config = dict(
    head_dim=64,
    activation='geglu',
    norm='layernorm',
    tie_embeddings=False,
    init_std_down=0.0,
    optimizer='adamw',
    lr_head=0.0085,
    warmup_steps=253,
    final_lr_fraction=0.0,
)
Each number is 128 + 24 x the weight over its row's rms, rounded and kept within 0 to 255. Layers, rows and columns count from 0. The size above them is the row's rms in percent of the matrix's.

# layer 2 MLP gate, 448x128, rms 0.122, rows 317-341, columns 0-127
size [ 97  91 112 102 105  91 101 101  94 101 106 109 100 104 107 111 107  89 103 105 103 109 100 103 100]
[[ 91 124 135 139  91 115 121 122 158 108 154 117 136 115 111 146 152 108 152  81 110  98 142 114 120 108 140  77 162 121 110 135 137 135 109 149 184 139 135  82 127 144  94 144 132 109  98 107 128  94 117  97 165 116  80 127 124 134 144 125 102 110 134 127 133 167 100 149 147 111  99 152 163 141 130 115 166 122 202 110 150 109 130 130 176 160 136 139  94 115 137 156 113 190  87 145 134 111 109 156 125 150 130  97 120 107 139 131 121  92 158 137 118 132  97 121 107 138 149 128 108 100 158 123  94 176 106 140]
 [122 144 114 174 110  90 108 119 155  79 138 130  98 116 106 155 129 131 131 118 122 149  97 140 116 131 167 100 165 141  93 111 161 104  94 133 180 111 128 157 126 152  73 122  88  88 147 116 142 129 129 123 112 109  87  87 134 116 138 140 121 151 105 137 113 126 111 169 159 155 100 129 138 129 111 129 141 115 132 103 156 139 112 108 132 116 128 143 122 162 139 125 133 127 109 103 137  83 108 180 137 160 156 148 132 108 117 144 167 133 181 131  80 107 136 102 123 131 149 109 119  59 168 123 173 126 112 120]
 [ 82 152 143 166 119  98 107 166 150  68 118 104 150 108 130 135 114 134 106  90 111 150 128 124 111  91 162 138 163 128  94 137 148 164 115  93 156 127 146 126 128 115 137  55 109 136 135 103 115 137  98  96 148 124 153 166 157 137 124 142 114 131 108 131 100 114 108 138  96 112  70 137 132 139 124 125 152 116 154  59 131 133 111 123 138 149  89 173 127 155 160 176 143 172 101 129 140 148 116 123 125 145 171 124 112 151 103 165 112 133  92 157 146 123 135 114 126 140  89 126 114 131 140 109 111 120 133 135]
 [132 180 124 122 130 141 134 144 170 122 118 140 118 136 152 115 155 117  98 115 118 133 111 160 121 126  89 123 170 105 112 120 158 187  94 137 131 141  99 138 134 111 142  93 170 137 127 105 146 100 123 154 138 145 102  98 149  98 148 133  76 153 127 111 128  74  95 140 115  98 105 140 136 130 105 125 110 130 143 123  98 129  68 173 184 164 136 151 132 135 106  94 140 154  81 123 153 124 111 124 126 156 124 158 102 118  92 145 151 118 122 123 119 123 110 152 111 196 103  96 106 122 135 122 161 155 151 143]
 [115 169 141 127 127 123 126 108 131  93 132 113 109  90 112 134 130 143 143 115 134 160 144  80 115 111 172  78 137 146  90  84 155 160  90 137 157 136 141 139  70 168 150 150 102 103 119 142 129 100 116 159 141  99 106 149 122 127 128 150  89 130 122 153  95 101 169 136 107 103 140 121 155 195 108  76 177 131 147 114 126 114 100 122  96 157  97 153 131 137 139 128 168 138 133 105 138 111 135 134 145 146 102 130 128  94 135 127 120 163 149 158 124 137 131 136 157 151 123 158 146  76 110 101 155 141 133 119]
 [ 93 105 120 157 152 129 134 158 140 105 129 145 156  88 123  80 134 157 120 172 126 124 163 169 116 102 114 123 160 109 124 117  86 114 140 140 162 157 138 131 164 157 154 124 137 136 102 162  92 109 137  98 155 110 176 156 156 105 104 129 136 156 151 122 131 108  98 153 109  97  89 108 119 163  84 134 115 133 155 119 136 108 104 136  97 211 131 170 161 137 122 139 135 143  92 103 142 122 170 147 124 112 133 136 110 111 127 142 131 111 151 128 137 155 122 166 101 158 103 122  89 152 146 131 101 110 126 130]
 [111 166 144  97 151 113 139 129 147  78 100 133 107 106 138 170 166 146 176  90 161  96 112 106  88 125 180  96 132 122  93 150 120 149  91 150 157 120 111  94 128 117  92 150 137 115 123 132 120 125 134 123 141 115 117 125 132 162 173 105  90 178 160  79  98 150 121 120 111 103 112 188 132 107 148 133 140 137 193 127 152 113 104 128 139 132  88 133 124 130 108 130 125 133 124 116 107 139 126 176 120 131 107 138 129 104 133 121 135 132 103 182  75 122 151 127 127 108 124 130 130 133 102 109 135 122 105  99]
 [ 93 146 127 129 162 132 175 124 137  93 109 145 109 118 118 124 133 176 117 150 133 109 151  96  71 126 179 101 155 134 120 125 136 107 123 129 167 100 111 152 152 158  99 145 132 131 129 111 122 138 106 151  99 144  96 104 110 113 154 114 128 145  87 193  80 152 150 106 170 141 127 117 124 120 119 121 134 143 163 145 124 139 109 133 125 105 141 148 111  91 164 135 133 126  89 115 100 131  92 142 108 113 141 139 146 143 164 167 138 132 108 143 119 149 155 125 130 153 151 137 136 147 124  52  96 181 102  96]
 [100 120  84 129 124 110 132  95 140  92 134 114 110 117 141 119 152 134 162 102 119 105 110 146 103 130 115 110 155 138  68 116 182 138  88 126 192 111 111 175 124 155 102  94  74 121 150 109 145  88 117 102 119 105 120 113 153 103 119 136 114 147  97 129  96 131 142 159 139 139 114 134 146 157 147 137 163 141 171 126 138 119  99 110 111 127 116 128 140 128 125 124 153 168  84 116 153  94 151 140 169 141 136 176 118 117 105 147 152 134 128 189  80 145 134 114 126 111 128 109 136 110 179 110 134 130 117 107]
 [156 147 143 109 109 108 141 161 148 118 136 162 106 113 163 113 136 112 122 154 112 107 126 151  73 115 132 120 167 160  97 131 120 141 162 106 162 141 141 141  85 118 131 129 101 129 116 130 142 126 110 119 136 132 132 113 114  94 104 128 127 136 130 146 118 121 174 139 129 140  90 131 126 168  93 173 143 140 177  92 188 148 131 133 108 160 107 178 121  88 141  99 148 155 131  78 136 117 117 110 160 171 115 165 106 106 132  61 140 162 132 110  79 159 115 131 106 122 110 106 120 103 105  94 134 139 114 133]
 [101 125 153 121 122 117 152 130 173  93 142 108 138  81 119  95 107 147  94 138  93  93 155 135  70 107 129 100 149 147  98 112 139 115 128 104 185 119 104 179 132 132 107 115 101 116 126 143 140 125 163  90 104  93 144 146 139 135  91 101  65 151 130 158 132 145 146 117 139 139 110 148 138 140  86 143 166 127 127  98  98 141 136 153 133 197 105 176 128 146 133  96 122 150 110  99 122 126 156 129 125 144  97 157 136 140 119 123  94 150 105 147 126 132 155 140 116 161 153 127 120 123 153 102 113 152 100 140]
 [ 84 130 150 129 157 119 120 114 130  88  93 113  88 120 122 167 137 110 151  96  88 152 142 156 129 108 137 101 164 125  88 121 110 123 147 153 175 111 129 126 107 126 104 145 110 124 109 117 143  89 138 138 149  99 133 114 166 124 158 114  92 115 120 106 133 162 124 149 128 105 140 150 173 127 132 116 160 147 126 126 184 152 110 119 123 133 106 143 154  86 138  94  85 154 122 129 199 113  78 176 141 136 137 155  99 125 117 117 137 122 150 130  90 142 105 116 107 176 141 159 148 132 179 101 118 122 132 132]
 [112 116 130 149 133 131 123 113 130 123 130 141 119 124 146 143 176 104 126  84 115 162 131 105  89 113 164  97 139 144 120 102 119 114 121 145 122 149 134  91 134 158 152 127 105 118 119 118 110 113 126  87 121 135 139 135 155 124 169 106 148 161 130 112 142 171 134 155 134  97 152 167 131 154 156 132 141  98 198 101 121 116  73 139 165 101  99 128  97  68 100 145 144 137 122 112 151 123  69 177  98 163  82 125 148  91 141 132  79 123 156 154 127 132 117  75 144 128 132 148 124 115 115 118 110 139 153 121]
 [109 137 145 138 147  99 180 119 124 115 102 128 135 111 120 159 151 138 151 118 113 142 128 119 119  70 150 133 159 154 109  98 129  92 140 143 153 114 138 153 121 121  77 109 111 152  98 116 102  72 122 115 139  58 144 134 140 156 142  95  78 122 109 169 123 160 149 126 106 139 120 120  96 102 137 163 132 117 127  89 127 153  74 126 107 158 124 140  90  85 149 134 120  94 138 126  99 111 112 114 154 162 156 166 117 144 127 157 175 155 138 114 129 142 131  98 139 147 120 123 173 123 143 100 156 161 120 133]
 [116 144  87 160 122  77 110 168 136  77 123 156 113 138  98 102 120 124 137 119 144  90 149 140 134 101 122 110 171 134 126 144 138 148 136 142 152 114 120 130 115 160 103  98 118 109 113 118  92 140 148  75 111 101 121 110 111 137 164 131 123 138 140 143 146 135  97  91 157 116 135 133 112 114 126 118 180 117 173  93 155 115  91 159 143 180 135 136 146 161 113 181 168 182 106 117 136 102 118 138 114 106 134 139 154  92  89 126 121 124 119 159 112 125 126  93 104 153 146  96 102 130 175  95 109 139 137 100]
 [115 107 146 165 134 128 139 127 144  92 122 129 115 137 109 116 187 170 126 129 149 119 131 115 120  95 118 132 150 114  74 117  99 149 108 118 153  97 129 111 128 148 131 114 121 130 123 125 122 115 110 152 148 131 104 140 173 140 152 126 118 161 127 110  81 166 118 140 124 113  99 152 130  94 155 172 150 113 158 106 160 109 145 162 129 147 106 165 167 121 107 119 136  93  59 139 155 151 114 123 154 144 166  86 126 140 133 110 129  76 125 141 107 109  60 165  97 138 141 129 142 138  87 162 108 140  95 101]
 [134 132  95 114 100  96 155 121 131  91  96 152 153 148 113 134 137 121 123 133  80  95 102 128 119  96 129 120 162 135  99 101 141 157 142 118 171 128 130 124  91 124 112 103  99 107 109 115 155 108 131  85 138  76 134 136 131 122 145 156  93 131 110 151 104 133 134 149 133 141 118 130 112 148 150 160 165 101 191  92 162 102 111 104 140 138 100 136 112  99 145 147 136 162  56 136 108  70 101 163 127 112 127 105 128 105  99 129 147 133 127 164  82 142 143 105 125 162 123 134 116 103 154  80 120 143 120 114]
 [147 137  98 113 133 153 125 141 129 108 119 148 138 120 160 152 117 130 142 129 151 123 120  79 133 125 166  85 144 179 141 139 150 120  93 161 139 152 132 139 147 141 130  87 139 157 100 124 108  56 115 142 129 128 122 114 116  90 117  83 125 144 106 149 139 110 111 120 146  96  93 140 140 147 107 151 149 108 165 106 148 122  72 139 166  77 124 189 129 104 108 145 146 170 137 104 105 138 120 127  94 142 107 151 102  93 127 101 138  83 157 130 135 129 147 102 133 109 112 102 105 127 135 135 140 156 166  73]
 [113 116  86 164  99  96 129 114 116 120 136 163 156 151  92 140 134  99 163 103 141 117 130 150  88 131 106 141 138 163 102 120 175 152 123 131 161 111 142 170 134 149 117  99 125 119 135 136  88 155 113 116 103  76 112 105 111 152 109 152 121 118 101 153  95 152 163  90 130 122  99 105 133 128 122 161 140 118 134 103 133  95 118  94 136  96 131 129 102 125  96 157 137 139  94 169 125  94 149 112 121 147 146 133 127 107 125 172 139 152 111 184 128 188 149 135 143 130 126 139 107 111 169 148 131 157 125  65]
 [ 99 176 114 119 125 128 141 105 144 129 127 130 144  98 133 140 195 145 122 108 124 148 110 110 114 112 162 116 140 138  85  85 116 158  79 130 144  96 121 115 141 149 116  74 128 170 157 136 155 100 118 133 119 128 106 113 133 199 109 148 117 147 105 136 121  54 124 131 141  93 101 117 135 131 129  75 137 120 118  95 122 112 113 106 127 133 109 139 122 138 136 144 145 129  69 119 184 135 116 119 132 169  92 111 127 148 105 160 111 154 105 132  97 121 143 102 126 157 134 133  94 142 149 118 138 134 162  89]
 [119 173 124 136 135 120 140 123 106 126 120 134 126 109 171 148 157 115 134 126 116  91 105 147  88  76 170 121 152 105 136 143 126 128 152 114 135 119  94 122 108  91 114  54 134 168 113 143 105  74 105  91 115 115 152 153 153 129 114 161  95 146 132 150 122 132 127 121  84 139 115 166  96 143 114 157 145 134 109  98  86 129 129 144 105 143 120 131  79 107 163 165  95 153 111 130 113 144 149 141 156 110 145 129 153 110  86 152 157 136 129 139 139 152 109 123 137 188 147 164 130 145 148 112 119 154 167 117]
 [149 145 112 110 121 116 152 121 148 127 126 152  93  95 162 131 146  86 127 128 121 130 159 121 121  53 146 123 140 109 101  88 151  87 123 129 174 116 157 122 117 152 142  91 104  85 115 112 129 124 137 130 172 117 104 116 147 124 150 162 110 116 122 152  98 141  92 174 105 114 125 137 147 112 117 104 151 111 162 127 156 100 126 147 114 142 116 140 176 119 157 126 126 109  70 119 125 115 113 130 113 178 140 121 128  89 100 124 104 146 123 119 104 178 113 139 112 214 106 113 140 111 145 127  95 123 137 136]
 [103 136 101 117 123 125 149  96 145 120 101 155 113 123 138 161 159 142 171  94 130 143 124 119 100 128 140 109 144 155 126  91 134 112 135 126 151 128 146 141 119 162 131  85 145  99  94 146 128 101 100 138 140  86 145 147 144 174 172 130  71 124 101 172 149 128 145 134 101 109 124 109  92 100 127 141 128 135 146 101 149 120 102 138 115  99 157 120 126  96 183 138 117 112  72 147 174 109 152 148 133 158 174 154 103 127 110 116 111 126 155 185 122 114 124  85 102 166 123 150 164 111 130 111 149 165 116 124]
 [127 188  94 113 126 107 158  98 142 134 159 124 104 124 172 133 119 117 153 119 119 115 111 122 142 111 115  79 161 124 138  94 157 151 135 136 140  61 123  80 104 159  89 140  97 112 171 133 144 111 128 153 127 107 115 115 146 124 147 151 112 119 117 143 124 112 155 131 149  99 125 114  98 131 122  88 164 121 158 126 125 103 108 117 117 124 140 143 132 114 125 105 118 174 119 101 149 133 144 193 159 120  87 140 101 118 139 157 116 157 117 131  84 134  71  97 140 142 115 105 167  61 136 112 130 134 130 120]
 [134 171  96 148 134 111  91 130  92  72 122 129 141  81 112 156 117 102 122 147 141 123 134 114 120 130 178 154 155 141 141 151 146 180 117  87 138 126 143 171 145 117 133  96 105  90 127 131 105 128 118 116 147 147 112 115 149 162  82 177 109 121 138 115 109 104 100 148 127  96 123 119 110 114 130 119 161 109 122 114 163 141  99  86 169 155  99 154 157  97 109 106 115 115 146 139 155 104 111 131 112 119 104 103 149  89 118 176 138 111  70 139 120 130 178 148 156 140  92 130 128 142 113 159 140 118 142 130]]